config.yaml
num_hidden_layers: 15
hidden_size: 160
num_attention_heads: 5
num_key_value_heads: 5
head_dim: 32
intermediate_size: 448
vocab_size: 8192
hidden_act: "swiglu"
norm: "layernorm"
norm_place: "pre"
norm_eps: 1e-05
positions: "rope"
rope_theta: 10000.0
rope_fraction: 1.0
qk_norm: false
attn_scale: 0.177
bias: "qkv"
tie_word_embeddings: true
parallel_block: false
init: "orth"
init_std_qkv: 0.0359
init_std_o: 0.00656
init_std_up: 0.0359
init_std_down: 0.00392
optimizer: "adamw"
learning_rate: 0.0017
lr_mult_qkv: 0.4
lr_mult_up: 1.04
beta1: 0.9
beta2: 0.95
lr_head: 0.00689
max_grad_norm: 0.5
warmup_steps: 569
schedule: "wsd"
decay_fraction: 1.0
decay_shape: "linear"
final_lr_fraction: 0.02
batch_tokens: 16384
max_seq_len: 512
doc_mask: true
train_tokens: 152000000
max_steps: 9278
dataset: "wikipedia_en"
Each number is 50 + 15 x the weight over its row's rms, rounded and kept within 0 to 99. Layers, rows and columns count from 0. The size before them is the row's rms in percent of the matrix's.

# layer 2 MLP gate, 448x160, rms 0.0757, rows 270-299, columns 80-159
100:52 42 67 68 65 43 37 75 50 51 49 57 59 22 50 47 35 53 34 46 39 20 67 48 36 57 42 51 58 67 57 17 61 20 51 05 58 37 81 55 48 53 51 43 35 22 57 59 57 81 54 23 63 28 27 17 71 39 49 75 50 45 55 60 43 52 52 51 69 69 79 53 59 21 61 59 69 35 56 47
097:74 56 58 69 48 34 65 54 70 50 42 47 57 80 03 69 45 38 57 61 69 56 40 52 38 62 47 24 31 54 47 44 38 49 71 40 37 53 41 61 19 59 41 48 57 53 44 34 46 36 67 32 59 28 51 55 49 57 33 25 53 72 59 30 56 53 42 49 45 61 35 74 56 68 55 85 64 40 46 58
102:51 51 27 66 43 51 62 34 46 41 39 38 43 33 35 21 26 37 56 64 39 59 58 50 38 31 62 72 50 41 23 54 70 48 67 52 47 52 66 81 39 75 46 53 55 45 41 59 20 52 67 73 48 21 38 43 48 62 26 51 75 58 22 47 19 23 51 66 68 34 32 18 68 63 60 69 27 51 58 27
099:69 68 54 49 53 27 30 64 48 22 39 54 32 58 46 73 59 28 55 32 39 50 28 69 60 71 61 48 62 44 69 15 42 65 32 54 50 59 25 59 57 42 63 63 58 43 42 57 65 46 57 48 41 21 40 72 49 59 52 33 58 58 34 47 47 53 20 64 56 46 40 31 42 65 69 35 40 70 48 48
105:43 44 65 74 58 53 84 34 71 74 57 41 88 59 62 48 24 38 58 36 26 41 27 52 59 42 37 45 66 64 46 16 24 32 64 72 71 51 65 63 15 47 30 59 30 51 72 35 40 55 79 87 48 49 75 57 27 48 61 61 71 46 60 57 57 31 61 71 43 55 35 55 42 38 45 56 45 44 48 41
091:51 60 63 45 76 48 52 55 61 63 70 55 49 41 49 58 47 39 39 32 55 85 76 63 59 57 49 55 15 48 50 44 57 53 38 77 60 50 25 33 66 67 44 63 37 50 47 32 28 76 58 69 61 50 45 64 64 34 51 36 35 37 30 49 39 44 31 58 54 27 49 37 37 26 53 68 59 31 50 52
095:64 48 40 50 59 56 28 38 32 66 49 40 62 41 59 44 26 32 75 55 58 71 42 40 67 57 85 65 59 36 35 47 48 71 60 61 69 49 56 55 39 36 52 28 42 70 29 44 45 47 60 30 41 52 67 39 43 72 28 42 62 59 33 34 28 60 51 78 71 20 48 44 38 58 59 32 54 15 58 39
104:73 60 70 57 36 53 34 36 59 68 36 62 49 67 64 39 35 51 61 65 14 46 50 79 57 46 40 59 82 58 53 44 41 49 42 66 36 80 41 43 43 52 48 60 64 46 55 69 68 74 53 52 85 55 63 52 50 29 72 61 45 30 28 53 51 36 74 49 39 41 37 70 45 68 44 86 61 21 50 36
102:36 42 48 75 60 58 31 45 26 28 29 56 51 14 52 36 45 32 51 51 52 52 61 40 36 59 39 33 47 50 67 54 37 53 31 55 78 35 34 40 66 93 51 48 71 32 46 55 45 42 44 53 76 58 31 58 37 79 68 42 18 68 48 36 84 21 61 39 69 55 56 46 61 47 41 54 42 35 51 36
099:65 31 50 46 55 48 36 54 56 40 22 43 59 16 58 38 90 64 68 56 49 45 51 56 49 71 41 76 71 68 48 47 49 34 49 56 31 42 81 24 42 40 33 51 40 40 52 70 65 69 35 57 36 47 64 38 51 46 66 83 49 53 58 05 38 31 36 62 65 42 82 60 44 80 55 52 77 59 40 52
100:42 48 37 65 65 47 39 39 37 44 44 42 40 37 51 74 37 54 63 48 33 44 62 44 40 75 61 62 57 49 75 49 68 73 47 29 73 33 32 18 81 67 27 37 33 40 58 41 56 37 28 51 57 50 49 29 40 58 66 61 31 66 39 27 53 45 68 31 48 40 43 56 41 50 54 29 56 39 85 64
102:71 53 55 42 74 61 21 53 43 50 51 46 19 41 54 24 31 33 42 64 53 44 79 48 41 37 51 70 62 39 84 68 62 27 48 71 49 30 34 89 60 41 36 69 38 40 38 46 34 68 63 36 45 49 40 45 39 47 60 23 77 47 46 44 74 42 67 38 42 61 41 64 53 32 57 47 35 50 58 36
098:39 56 63 49 45 43 37 48 50 39 31 53 60 35 36 30 68 73 65 59 43 52 69 61 58 69 21 49 75 47 50 52 41 27 47 28 29 60 34 54 32 37 39 40 60 65 61 59 54 39 29 39 44 37 85 74 43 55 44 71 45 62 26 38 64 56 52 35 28 49 47 55 51 53 85 76 31 71 51 45
099:28 39 71 44 51 50 47 59 43 41 60 37 81 54 70 49 71 30 53 54 43 61 39 42 20 69 47 51 46 74 71 30 46 41 75 60 46 42 37 45 81 62 49 43 36 28 65 61 43 33 73 27 60 55 65 60 78 45 28 63 25 22 31 35 43 59 65 36 39 39 50 76 55 46 45 23 58 63 35 39
102:74 31 55 52 50 71 67 41 60 13 40 37 54 67 59 44 19 54 65 31 78 19 46 27 67 61 72 29 64 56 53 23 41 46 33 67 62 73 50 53 63 89 30 47 77 53 68 70 53 69 59 47 58 44 69 18 44 58 59 47 43 71 54 64 43 37 31 49 51 52 53 40 63 66 61 48 63 61 70 29
102:18 56 68 51 75 28 66 47 36 55 26 72 68 39 55 40 46 47 43 50 62 26 68 32 63 26 67 51 80 50 82 38 35 63 66 61 38 51 58 57 44 70 33 65 25 36 65 50 27 48 33 65 42 62 45 68 44 51 41 63 18 53 43 58 66 57 72 35 46 48 27 52 76 27 47 48 72 43 46 58
103:60 54 49 61 54 53 21 21 39 23 18 39 47 40 66 49 26 38 51 53 46 44 32 24 48 73 49 62 65 57 62 43 52 37 91 56 34 71 81 63 35 54 44 35 48 54 78 53 45 79 42 53 50 65 60 39 53 60 72 27 61 66 51 56 72 58 43 53 40 58 49 50 47 73 61 70 41 28 57 67
097:58 50 36 58 29 62 20 62 32 53 54 46 53 61 44 60 58 37 55 71 47 65 56 60 58 69 45 67 38 53 41 56 56 31 43 65 70 38 55 49 61 84 54 62 65 61 35 63 67 29 50 70 79 39 65 51 34 39 66 29 31 85 21 07 55 48 71 18 45 66 69 40 52 64 65 41 36 28 61 38
101:52 38 52 37 55 47 46 82 32 20 38 59 47 26 52 71 59 64 69 23 51 35 55 23 41 55 18 43 45 47 41 60 75 68 48 55 45 43 56 62 80 39 46 35 47 58 36 62 49 59 50 48 32 22 37 46 38 63 67 66 44 67 52 68 58 40 40 51 40 73 63 56 38 63 36 55 87 54 58 68
094:57 57 61 80 48 64 31 43 64 34 41 46 48 31 50 71 55 27 53 50 61 25 57 62 55 49 60 60 53 56 49 42 38 52 44 22 32 38 54 51 37 41 25 39 52 80 39 36 87 41 75 39 32 77 43 66 15 60 43 36 67 29 28 51 46 69 48 59 27 51 27 41 35 48 47 40 58 68 56 44
099:80 46 61 28 30 25 66 40 51 34 48 69 25 69 59 68 66 67 52 65 28 60 68 53 56 48 46 56 68 64 53 52 62 25 58 56 84 54 63 53 70 57 44 50 47 89 59 47 58 45 71 36 28 52 61 50 37 43 52 63 37 36 51 38 47 30 53 25 49 25 53 59 33 71 45 37 89 39 28 23
086:44 74 30 29 43 26 84 51 62 65 31 53 74 38 74 70 64 29 53 60 64 81 28 56 50 11 71 57 61 38 51 50 57 47 56 54 57 35 33 68 52 38 58 16 44 70 51 24 44 53 38 40 63 33 46 49 74 71 35 68 33 38 31 56 29 45 43 50 48 46 51 25 57 53 82 60 66 49 57 33
098:58 56 58 59 54 42 54 32 47 31 58 60 37 41 39 54 72 44 51 72 56 60 17 52 43 55 45 40 39 45 77 72 30 23 86 42 41 91 63 51 63 60 49 44 34 33 25 71 28 46 20 71 79 41 52 18 38 44 42 24 42 67 42 39 55 52 67 57 49 62 56 65 61 39 83 63 55 62 55 58
094:53 63 39 75 58 50 41 57 53 54 52 19 50 41 60 49 58 36 48 42 45 47 50 71 61 19 46 67 53 46 67 59 52 67 49 37 79 57 71 68 43 62 56 60 58 26 47 48 59 16 62 43 57 58 43 44 30 55 47 42 45 52 62 20 72 39 38 40 46 28 42 77 49 46 38 66 60 42 39 53
097:03 24 31 44 39 45 34 63 46 32 35 67 47 49 71 64 47 60 43 39 53 44 76 53 72 55 37 52 51 70 31 55 41 30 47 44 72 50 34 42 60 45 71 44 35 43 62 56 62 59 61 34 75 37 35 40 71 29 36 14 28 66 27 25 32 33 64 31 61 57 46 45 60 48 48 49 56 52 64 53
107:43 54 44 62 85 38 42 49 47 49 27 31 62 52 36 58 58 51 19 55 48 54 68 57 33 50 44 60 33 54 47 64 61 57 74 78 20 46 57 58 56 76 31 19 23 55 43 40 51 57 31 37 54 55 66 43 40 42 68 63 77 71 57 40 43 31 44 52 51 40 41 35 38 26 52 55 46 44 59 50
096:38 43 49 66 65 27 67 30 64 35 51 74 51 41 76 24 41 57 25 47 55 72 63 50 27 62 34 72 23 33 66 76 66 49 19 27 69 57 43 63 43 53 30 49 51 52 57 34 76 26 30 47 69 57 52 48 53 51 81 57 53 46 39 66 31 46 44 35 42 56 54 54 32 67 63 50 50 34 58 40
092:63 77 61 65 24 70 38 54 47 43 53 49 47 56 35 38 54 54 79 33 75 40 35 50 40 73 48 74 55 82 47 47 37 53 62 50 44 76 30 41 77 61 56 38 40 74 35 05 49 77 42 54 54 52 51 42 44 55 33 52 18 54 67 55 73 48 54 53 48 48 47 68 69 43 79 52 45 32 62 36
101:42 53 39 52 43 47 56 36 38 66 59 52 61 26 66 32 56 76 68 41 81 41 39 22 52 14 24 40 68 24 63 37 56 50 48 43 23 73 59 66 57 49 26 41 58 43 71 28 67 44 48 54 66 56 73 58 54 49 53 66 36 68 40 19 65 60 46 51 32 79 40 62 51 41 75 34 54 52 71 48
100:38 32 62 61 49 69 70 68 58 33 56 52 67 34 60 44 38 36 36 61 70 49 40 56 61 54 48 47 81 43 64 43 21 26 43 31 41 58 37 55 23 57 32 39 53 54 53 39 34 44 54 61 62 38 81 35 40 53 70 53 42 66 47 30 20 37 48 28 28 27 49 39 40 70 59 50 46 53 56 43
# layer 2 MLP up, 448x160, rms 0.0718, rows 270-298, columns 80-159
105:41 40 49 57 22 69 74 39 46 56 51 43 63 23 84 76 53 49 58 52 51 69 43 60 41 54 42 70 22 69 41 27 27 22 31 60 50 53 72 26 36 51 22 67 61 58 58 35 60 56 26 26 55 57 65 68 45 24 31 76 27 24 43 40 80 46 81 48 31 60 80 48 43 57 60 33 70 48 29 71
098:46 31 44 61 55 35 16 45 54 58 46 64 56 47 63 27 51 43 34 37 45 75 69 62 43 29 74 52 58 41 33 34 34 66 33 41 29 48 44 47 55 30 56 54 66 23 39 67 70 53 54 98 24 28 61 42 59 39 34 53 47 46 46 35 37 78 59 29 54 57 58 67 48 44 46 45 53 86 49 37
104:40 61 46 35 58 72 55 27 31 48 22 67 47 58 56 42 48 17 27 36 22 60 28 51 74 47 40 11 37 48 54 75 55 54 67 72 52 42 70 43 48 45 58 64 53 27 56 52 55 69 52 38 51 40 43 33 67 52 55 31 41 45 70 69 64 46 75 24 50 62 41 48 54 45 30 30 60 43 54 68
099:40 49 54 56 53 37 42 20 28 58 31 55 37 74 52 31 48 82 41 43 48 53 59 44 81 29 36 73 46 46 78 46 48 22 44 57 26 60 58 55 55 46 57 52 58 27 50 41 25 92 74 50 57 33 29 45 55 77 52 63 57 50 56 62 48 62 30 39 72 20 64 44 52 40 63 55 90 44 65 31
104:66 35 61 42 62 46 59 22 28 52 69 66 26 42 45 48 48 62 56 56 10 66 62 43 75 61 47 59 39 52 68 60 56 37 61 29 54 59 85 48 36 36 73 41 56 48 28 42 36 55 41 29 62 38 62 20 79 57 46 67 46 89 29 30 23 61 44 53 60 22 53 51 71 71 48 37 39 48 30 54
093:50 58 33 50 42 80 64 33 83 59 59 51 62 56 68 43 34 30 47 64 35 40 44 54 54 57 51 75 58 49 62 50 32 42 39 31 39 73 66 46 75 59 46 66 41 61 39 60 67 56 62 60 25 55 37 44 51 74 54 69 79 41 19 43 58 36 63 62 43 61 53 76 54 74 28 63 45 57 43 39
097:69 42 47 56 44 38 49 51 46 51 54 72 66 68 28 66 42 60 53 46 53 51 25 61 63 41 31 45 52 53 60 20 61 73 62 33 45 66 44 09 22 55 49 41 60 53 62 45 36 57 29 49 48 24 47 52 55 27 25 61 47 63 27 51 62 28 36 31 63 58 22 57 33 57 58 44 56 43 39 55
103:35 60 42 29 44 52 81 29 52 42 43 46 18 68 48 45 56 59 38 57 32 36 60 47 40 38 52 85 14 52 45 28 43 47 37 64 78 32 67 48 56 61 53 43 59 43 45 65 35 83 35 36 56 48 44 56 55 77 60 36 54 40 43 51 69 56 39 81 28 58 40 75 59 70 39 51 65 45 39 64
106:46 52 33 44 75 56 27 41 42 55 52 59 61 49 71 16 75 36 41 67 81 73 26 50 36 55 39 42 15 66 57 36 33 51 35 61 39 43 25 55 63 57 49 30 80 57 45 49 71 49 59 54 55 47 50 74 70 56 51 68 47 42 49 46 48 43 51 69 21 68 25 60 42 68 36 40 57 39 56 52
094:60 26 72 78 49 66 48 68 50 35 42 72 79 51 83 62 36 52 15 40 32 55 70 65 58 29 45 48 46 73 64 25 47 24 32 15 51 56 47 40 40 70 63 21 49 48 55 76 83 57 56 46 61 37 73 43 55 40 69 64 40 62 53 40 27 52 37 47 42 39 77 54 33 58 44 53 46 28 55 39
105:75 28 49 56 56 11 80 60 63 50 46 19 46 59 53 52 65 63 81 44 44 68 42 49 30 54 41 26 45 34 47 75 60 42 56 40 32 64 35 44 67 57 45 35 19 51 38 50 47 42 30 47 50 12 88 65 72 50 39 24 51 33 40 77 80 44 48 78 63 42 64 68 37 52 37 70 29 60 72 60
104:52 46 53 32 68 29 31 54 71 42 36 64 48 33 30 61 36 73 40 64 60 46 38 54 61 41 76 32 55 48 55 51 17 29 19 70 49 36 68 60 32 67 25 75 37 78 51 50 41 58 52 42 58 40 43 38 67 45 42 36 43 74 72 63 54 73 66 32 56 35 36 61 40 45 34 58 50 54 51 47
096:45 52 60 40 50 31 72 58 31 57 44 58 46 41 51 40 63 41 59 27 40 44 81 57 56 36 57 26 44 38 19 66 37 59 29 44 69 31 47 60 41 23 51 54 36 28 47 53 59 45 61 41 62 44 42 50 44 56 59 32 37 21 41 52 19 76 46 41 43 58 53 42 43 74 39 69 35 51 62 47
100:73 61 44 24 79 44 30 51 39 57 70 34 60 46 47 45 49 35 42 55 77 52 47 62 39 66 82 54 53 55 69 30 35 34 68 50 31 46 50 69 68 14 25 47 30 34 60 52 36 47 34 67 79 54 36 49 39 50 23 46 69 57 65 45 51 41 34 75 51 57 52 62 15 53 47 23 34 43 61 41
108:73 43 77 59 45 64 43 65 73 39 64 45 36 56 56 54 49 23 65 47 46 37 56 64 41 50 79 46 28 49 77 51 18 47 63 45 59 69 29 45 79 56 34 58 60 31 38 63 61 50 51 67 44 49 61 71 39 34 56 49 54 41 57 26 39 65 43 47 61 57 42 77 35 60 52 74 57 47 74 47
107:56 46 37 69 39 36 57 51 50 85 59 46 54 59 88 38 44 39 46 32 47 72 59 23 42 55 73 39 42 37 65 51 67 25 62 37 51 47 41 44 63 28 55 21 50 45 52 57 62 43 32 49 52 26 57 53 45 33 58 53 58 48 24 52 44 42 68 63 60 15 54 69 66 28 54 52 23 43 66 32
102:78 57 60 47 69 56 37 52 70 32 40 43 40 36 26 48 46 34 32 69 28 58 72 15 49 76 57 59 19 09 95 52 79 50 76 42 25 52 60 72 72 60 40 41 40 21 45 53 61 41 33 66 38 48 64 56 18 76 44 23 43 47 33 59 50 49 43 53 43 48 33 34 41 45 57 60 59 53 28 55
101:57 46 89 59 78 78 41 68 61 48 55 41 65 69 60 42 18 54 46 29 24 40 41 40 39 14 43 42 41 45 44 55 50 59 50 73 38 60 57 46 85 40 61 31 46 51 57 71 52 63 60 54 41 61 62 49 61 55 56 60 39 06 31 62 52 34 47 45 18 62 58 49 52 27 22 53 43 68 43 62
100:46 53 56 51 24 44 63 46 65 57 39 57 42 43 55 87 35 50 42 52 28 38 43 60 20 56 51 62 55 31 65 57 45 44 93 29 54 21 56 60 49 38 63 19 43 39 59 65 41 56 26 24 44 57 50 49 63 60 63 24 57 51 49 55 43 42 36 37 55 32 70 52 43 60 50 32 52 36 87 39
098:54 52 42 38 63 56 45 49 68 99 41 37 00 50 45 49 41 41 58 43 45 62 44 73 46 36 67 81 43 38 66 34 52 42 40 48 77 38 59 34 51 49 43 56 30 71 27 33 41 35 54 82 38 36 68 58 83 38 45 47 61 51 67 45 49 38 45 43 53 63 38 63 48 38 76 50 28 48 30 48
098:37 59 46 64 56 53 27 41 37 63 76 62 19 42 42 80 71 65 67 58 80 62 64 33 49 62 44 40 44 35 68 53 52 50 51 45 48 20 45 46 60 68 43 55 57 54 45 16 62 40 81 66 65 38 73 50 52 56 51 58 47 53 52 46 61 58 42 66 35 52 53 64 74 80 37 38 45 90 29 07
092:49 67 53 62 50 59 59 75 60 38 37 40 47 49 35 45 56 68 54 45 47 41 57 31 56 70 43 60 63 21 49 48 35 40 60 43 72 42 62 48 33 50 49 49 54 70 51 65 34 52 54 40 48 48 81 47 82 33 42 97 50 61 69 66 52 57 40 45 50 40 22 26 49 45 68 22 42 56 45 43
094:24 45 14 29 76 54 70 33 50 34 57 48 22 65 72 45 52 59 40 53 65 78 46 39 54 52 44 57 53 39 55 29 58 60 40 44 23 40 51 46 46 63 39 38 77 53 70 54 61 39 57 64 59 60 59 62 82 69 59 73 89 55 58 60 40 44 20 57 53 45 36 51 30 28 44 13 84 47 38 62
099:44 33 37 49 42 71 47 24 63 55 43 71 64 59 42 64 20 30 50 75 47 34 66 62 32 49 35 55 67 53 59 58 56 66 55 53 37 64 53 45 65 71 46 56 68 09 62 66 54 53 45 42 53 74 53 34 43 54 60 60 40 48 50 29 57 53 70 35 71 53 08 20 56 45 56 59 33 40 53 37
097:30 16 52 22 66 59 54 73 87 32 59 54 50 48 77 60 47 66 38 29 42 52 66 27 43 76 60 64 69 72 47 25 67 24 59 57 59 52 37 31 85 61 55 63 78 32 63 58 70 48 49 37 80 55 33 51 31 25 56 27 53 71 60 34 61 38 62 25 66 41 28 37 41 31 44 22 59 68 61 57
101:25 51 44 31 46 57 45 71 44 67 42 52 56 61 55 59 41 42 62 37 48 45 56 56 62 38 36 62 40 50 56 46 51 63 51 17 52 71 34 40 77 33 50 79 29 32 67 47 26 58 44 52 39 38 45 52 74 38 45 23 45 61 63 25 56 43 40 41 49 50 63 42 25 42 59 32 46 50 48 53
097:40 47 50 47 41 32 73 34 32 33 64 30 72 59 27 20 82 64 48 75 27 58 62 51 48 53 66 35 59 48 49 39 66 58 49 68 50 54 42 52 60 41 59 76 21 99 50 46 31 59 45 44 32 60 48 48 41 25 45 62 62 47 73 31 43 78 57 37 75 48 39 46 91 28 45 57 72 58 19 30
092:50 65 37 40 80 66 67 46 49 35 46 41 67 41 57 60 40 42 27 46 40 73 34 41 50 51 45 51 62 44 76 65 27 41 41 72 45 57 33 62 77 56 00 54 47 65 82 41 51 28 52 41 34 66 55 61 42 44 75 39 41 63 47 49 59 51 64 38 43 79 52 39 36 55 36 46 55 32 31 32
103:53 55 36 44 69 57 72 44 51 42 64 67 45 44 38 45 55 56 50 40 73 44 33 26 20 51 57 26 85 86 50 47 62 41 87 41 61 56 36 56 40 51 65 49 13 39 61 47 55 67 49 33 46 76 36 48 37 51 58 53 43 59 30 60 51 26 22 39 53 47 36 37 53 72 57 52 35 38 71 68
# layer 2 MLP down (transposed), 448x160, rms 0.0664, rows 270-298, columns 80-159
105:33 35 57 44 56 37 60 63 37 45 55 33 41 70 44 64 38 75 45 43 39 49 60 74 61 71 54 52 34 62 49 28 57 50 63 58 56 45 77 65 40 41 62 34 34 34 64 34 41 51 24 49 47 48 31 46 61 34 41 23 42 38 56 35 61 62 47 56 59 42 46 49 46 15 71 44 48 27 67 37
098:31 58 49 57 76 43 55 52 39 47 55 50 65 29 61 66 38 45 60 61 47 79 45 53 38 52 38 67 58 47 65 30 47 40 96 44 70 31 65 74 32 72 67 46 60 48 58 32 37 40 48 48 67 49 51 37 56 25 65 25 37 59 56 29 50 71 37 37 53 48 34 66 32 72 54 35 41 26 58 37
097:37 40 81 45 32 51 58 54 50 67 51 42 59 35 47 46 60 61 62 27 60 47 61 43 71 75 57 52 46 44 50 52 46 59 47 38 43 84 58 39 61 46 26 41 64 70 63 58 50 42 45 64 58 61 71 61 19 54 45 65 78 41 33 60 48 54 68 36 44 40 46 42 60 40 31 31 64 51 23 67
099:66 42 49 41 72 55 47 38 61 68 56 59 63 75 25 47 17 74 53 34 49 37 51 59 37 51 32 37 19 31 39 76 47 50 45 40 48 55 26 48 52 35 69 80 54 27 37 65 73 57 25 45 35 61 67 62 48 63 78 40 59 27 42 55 54 36 43 53 73 28 49 45 53 37 57 50 74 33 43 45
105:22 49 45 59 51 52 55 46 57 77 58 48 55 49 46 50 46 56 40 44 40 54 45 59 44 40 40 53 21 53 54 34 57 40 54 78 70 37 49 75 48 72 36 62 43 28 52 23 75 38 60 54 45 43 38 62 32 68 44 17 44 57 53 67 76 38 70 75 50 68 42 42 61 40 46 62 50 56 71 55
094:43 44 63 37 45 53 39 53 52 45 54 50 35 27 74 63 59 60 51 52 53 56 29 26 20 42 48 39 68 49 48 18 73 67 59 29 75 41 62 57 56 22 58 38 46 45 43 62 60 55 47 26 38 42 62 52 42 62 60 60 52 82 67 56 60 33 27 40 70 44 56 76 73 67 47 17 55 80 44 49
100:33 44 52 30 52 64 23 51 59 35 75 38 38 45 49 48 40 60 34 49 52 81 61 55 50 66 56 43 68 71 49 55 53 60 52 47 46 21 50 40 34 74 27 65 42 23 47 57 85 32 31 45 57 44 38 43 49 70 47 70 63 52 31 70 62 65 40 41 67 62 46 53 12 61 29 64 73 58 41 39
102:48 45 68 56 52 15 35 44 54 53 32 58 63 57 48 42 47 60 46 77 36 21 31 69 73 63 56 39 69 55 42 39 53 57 55 63 55 62 54 64 34 66 65 74 66 65 24 28 62 44 30 45 71 61 58 40 28 58 33 44 65 59 61 29 42 62 64 62 48 35 50 89 39 54 58 46 66 58 23 60
108:43 61 37 46 65 34 35 75 64 79 75 76 42 67 52 12 22 65 37 57 54 67 40 33 26 75 54 39 44 65 46 54 40 45 48 44 38 62 54 57 69 38 32 64 41 37 54 60 58 22 54 61 32 48 98 73 68 55 34 61 61 34 56 65 45 55 54 78 29 53 47 44 36 39 18 55 50 55 57 56
098:76 50 51 67 43 24 69 30 45 63 49 56 61 58 62 51 71 55 44 53 25 48 33 68 29 70 65 49 48 46 40 62 63 42 43 54 59 33 72 62 37 64 53 44 42 38 45 52 47 33 63 77 70 16 57 58 71 44 51 57 52 66 58 55 32 37 54 56 61 65 33 25 35 61 31 37 62 51 39 57
106:30 42 45 99 64 39 60 68 46 47 62 46 44 58 62 59 44 52 54 45 58 55 39 70 33 60 30 65 41 57 43 48 40 63 32 47 51 34 39 40 61 49 44 49 49 50 56 70 38 41 27 57 46 70 77 53 59 56 49 49 69 43 59 53 41 44 52 33 31 26 34 66 61 32 47 47 48 42 64 67
102:26 24 52 71 41 40 47 24 44 46 51 53 43 58 48 41 63 84 53 67 56 51 70 63 41 62 39 47 40 50 77 16 56 78 51 61 32 58 55 40 37 00 60 32 46 59 51 85 51 30 34 64 53 73 61 52 51 53 33 49 55 52 45 40 86 52 59 43 36 30 64 60 40 33 57 54 40 55 67 25
099:55 41 66 29 65 28 24 68 48 37 61 20 89 70 60 48 36 53 50 56 58 56 65 67 37 58 42 43 54 68 61 47 52 46 36 56 55 48 29 20 52 51 38 53 52 18 37 58 57 52 51 43 49 53 99 48 52 68 54 60 76 49 37 45 46 30 23 42 24 61 42 62 49 38 53 39 65 53 54 62
098:58 57 32 46 55 64 57 74 51 95 47 68 25 48 09 24 56 85 27 55 80 36 28 56 49 35 50 47 57 78 47 61 37 38 34 36 73 48 50 60 59 41 53 45 61 55 68 44 62 68 40 52 21 31 44 41 43 44 75 31 66 54 64 58 52 41 45 39 57 72 50 55 27 54 41 64 57 44 39 72
111:74 63 76 48 64 65 53 57 55 57 50 51 50 50 46 49 67 46 33 72 54 59 52 58 66 15 35 42 43 18 66 45 40 51 66 32 47 59 43 36 52 46 53 52 42 43 51 55 52 25 44 63 82 53 44 63 48 75 18 36 63 43 44 59 62 70 36 71 40 46 43 67 42 49 71 29 28 59 32 35
104:78 54 58 81 46 40 36 44 63 29 55 60 61 49 64 34 18 61 14 38 50 62 60 45 35 42 47 67 47 50 35 36 38 57 51 10 52 50 52 63 62 46 38 46 60 60 58 49 34 50 32 45 35 78 99 54 61 40 48 54 40 49 40 38 69 52 70 41 43 56 49 73 55 64 28 43 59 43 47 47
105:53 24 57 56 62 71 33 44 34 61 62 55 65 59 58 58 78 51 69 42 65 55 61 42 49 37 65 15 47 51 57 74 49 48 45 59 30 57 40 56 45 47 62 30 52 66 27 41 31 44 31 52 68 49 53 42 52 86 34 44 64 35 59 39 25 33 27 71 61 59 53 64 39 44 35 49 30 47 65 33
099:22 33 23 63 55 39 55 69 72 35 54 66 29 27 55 69 31 46 35 62 53 29 74 35 56 00 53 59 56 53 60 72 47 45 63 60 61 42 49 56 62 48 36 38 28 42 48 46 44 69 34 64 60 76 24 58 57 39 50 49 56 70 61 50 58 51 31 36 60 52 43 30 62 27 60 60 23 53 61 59
100:28 62 37 26 32 64 54 60 47 30 33 76 47 29 66 64 60 73 51 37 21 47 57 60 55 30 54 64 42 58 83 83 45 42 42 61 69 32 37 72 50 33 46 55 59 60 22 61 60 57 56 48 40 42 45 45 37 57 34 44 41 38 50 62 59 24 64 26 76 39 43 61 54 28 46 73 25 45 63 55
098:53 28 45 61 54 39 43 25 44 00 56 41 92 61 51 60 25 55 39 53 52 52 74 43 42 64 31 30 65 58 57 40 41 68 41 72 35 52 17 28 46 56 43 41 61 41 89 56 57 64 41 29 70 56 31 36 24 50 64 56 53 63 53 38 60 54 47 52 73 57 53 45 39 58 55 46 95 52 63 68
099:36 11 62 31 21 66 50 60 58 38 28 53 55 59 57 62 52 38 68 56 40 58 66 70 61 43 49 55 46 52 33 38 46 39 60 36 34 75 51 40 54 41 51 64 41 61 70 50 32 62 27 50 45 57 25 83 48 38 43 88 66 46 46 64 51 38 70 45 42 39 59 66 55 30 80 80 50 63 43 41
091:42 23 50 55 58 54 34 54 39 48 54 55 28 26 21 30 63 52 46 61 29 52 67 45 60 25 45 24 34 53 73 56 41 47 31 38 62 51 50 70 66 95 50 45 51 37 62 26 51 81 58 61 69 49 30 78 69 49 41 68 45 63 25 58 24 55 38 48 64 75 46 72 48 38 58 77 66 40 75 46
097:41 49 51 48 50 58 54 52 46 34 44 35 42 59 55 63 45 49 37 40 38 45 84 44 57 31 27 23 44 36 44 39 64 54 33 64 55 28 66 50 53 14 40 22 67 52 58 36 67 87 87 26 50 61 16 82 32 61 67 68 50 39 76 32 75 48 47 52 45 56 67 64 27 56 38 56 24 52 63 37
102:63 59 65 43 67 65 53 46 21 32 64 28 81 56 48 53 63 64 46 51 47 59 62 49 73 59 57 53 40 43 42 47 47 53 83 23 42 37 49 48 30 53 59 24 44 67 45 47 61 57 68 46 36 37 23 51 32 57 38 36 62 57 51 61 57 52 28 40 12 55 67 69 39 52 26 24 45 23 60 44
096:64 52 25 32 64 54 51 45 56 40 73 50 10 48 62 39 61 57 64 52 65 53 61 63 46 35 53 49 33 34 44 62 53 49 49 36 20 38 66 42 45 29 55 52 47 39 43 58 57 32 56 61 35 60 75 43 20 52 37 61 27 46 90 47 57 45 64 75 40 41 30 56 41 50 67 61 45 56 68 65
102:44 56 51 49 50 44 57 57 69 35 38 58 65 48 42 63 48 33 38 50 55 15 45 46 50 56 62 51 60 40 49 18 51 35 62 70 64 58 54 38 38 65 51 65 34 71 33 41 64 42 68 42 68 44 56 38 29 54 47 98 80 51 24 66 57 66 66 69 36 50 21 62 51 48 67 57 36 43 35 70
097:53 48 23 52 52 66 40 41 50 43 62 75 50 28 36 47 48 55 44 50 37 18 42 37 91 54 63 29 63 51 49 49 27 46 60 59 67 16 41 49 57 67 69 57 38 38 63 59 40 51 59 73 25 40 43 50 59 51 52 40 46 37 42 56 44 38 27 63 29 43 49 24 31 55 26 32 32 42 65 70
097:56 42 31 54 58 68 42 52 55 41 43 32 51 60 49 69 23 40 43 54 49 71 66 65 51 58 47 51 66 52 60 68 39 36 52 56 61 39 58 25 51 62 10 36 28 43 66 50 24 85 86 34 64 70 45 27 44 51 71 55 56 47 85 59 53 23 51 82 32 53 37 57 53 53 37 44 68 47 58 66
101:49 56 43 55 71 51 41 48 40 25 35 44 60 49 28 52 37 52 57 58 33 34 36 73 48 76 54 57 57 59 42 48 45 56 37 61 54 25 50 27 61 71 31 55 42 37 74 51 45 38 69 44 28 34 73 43 88 58 43 54 41 54 75 51 36 60 54 32 44 36 50 35 79 60 50 53 30 41 48 60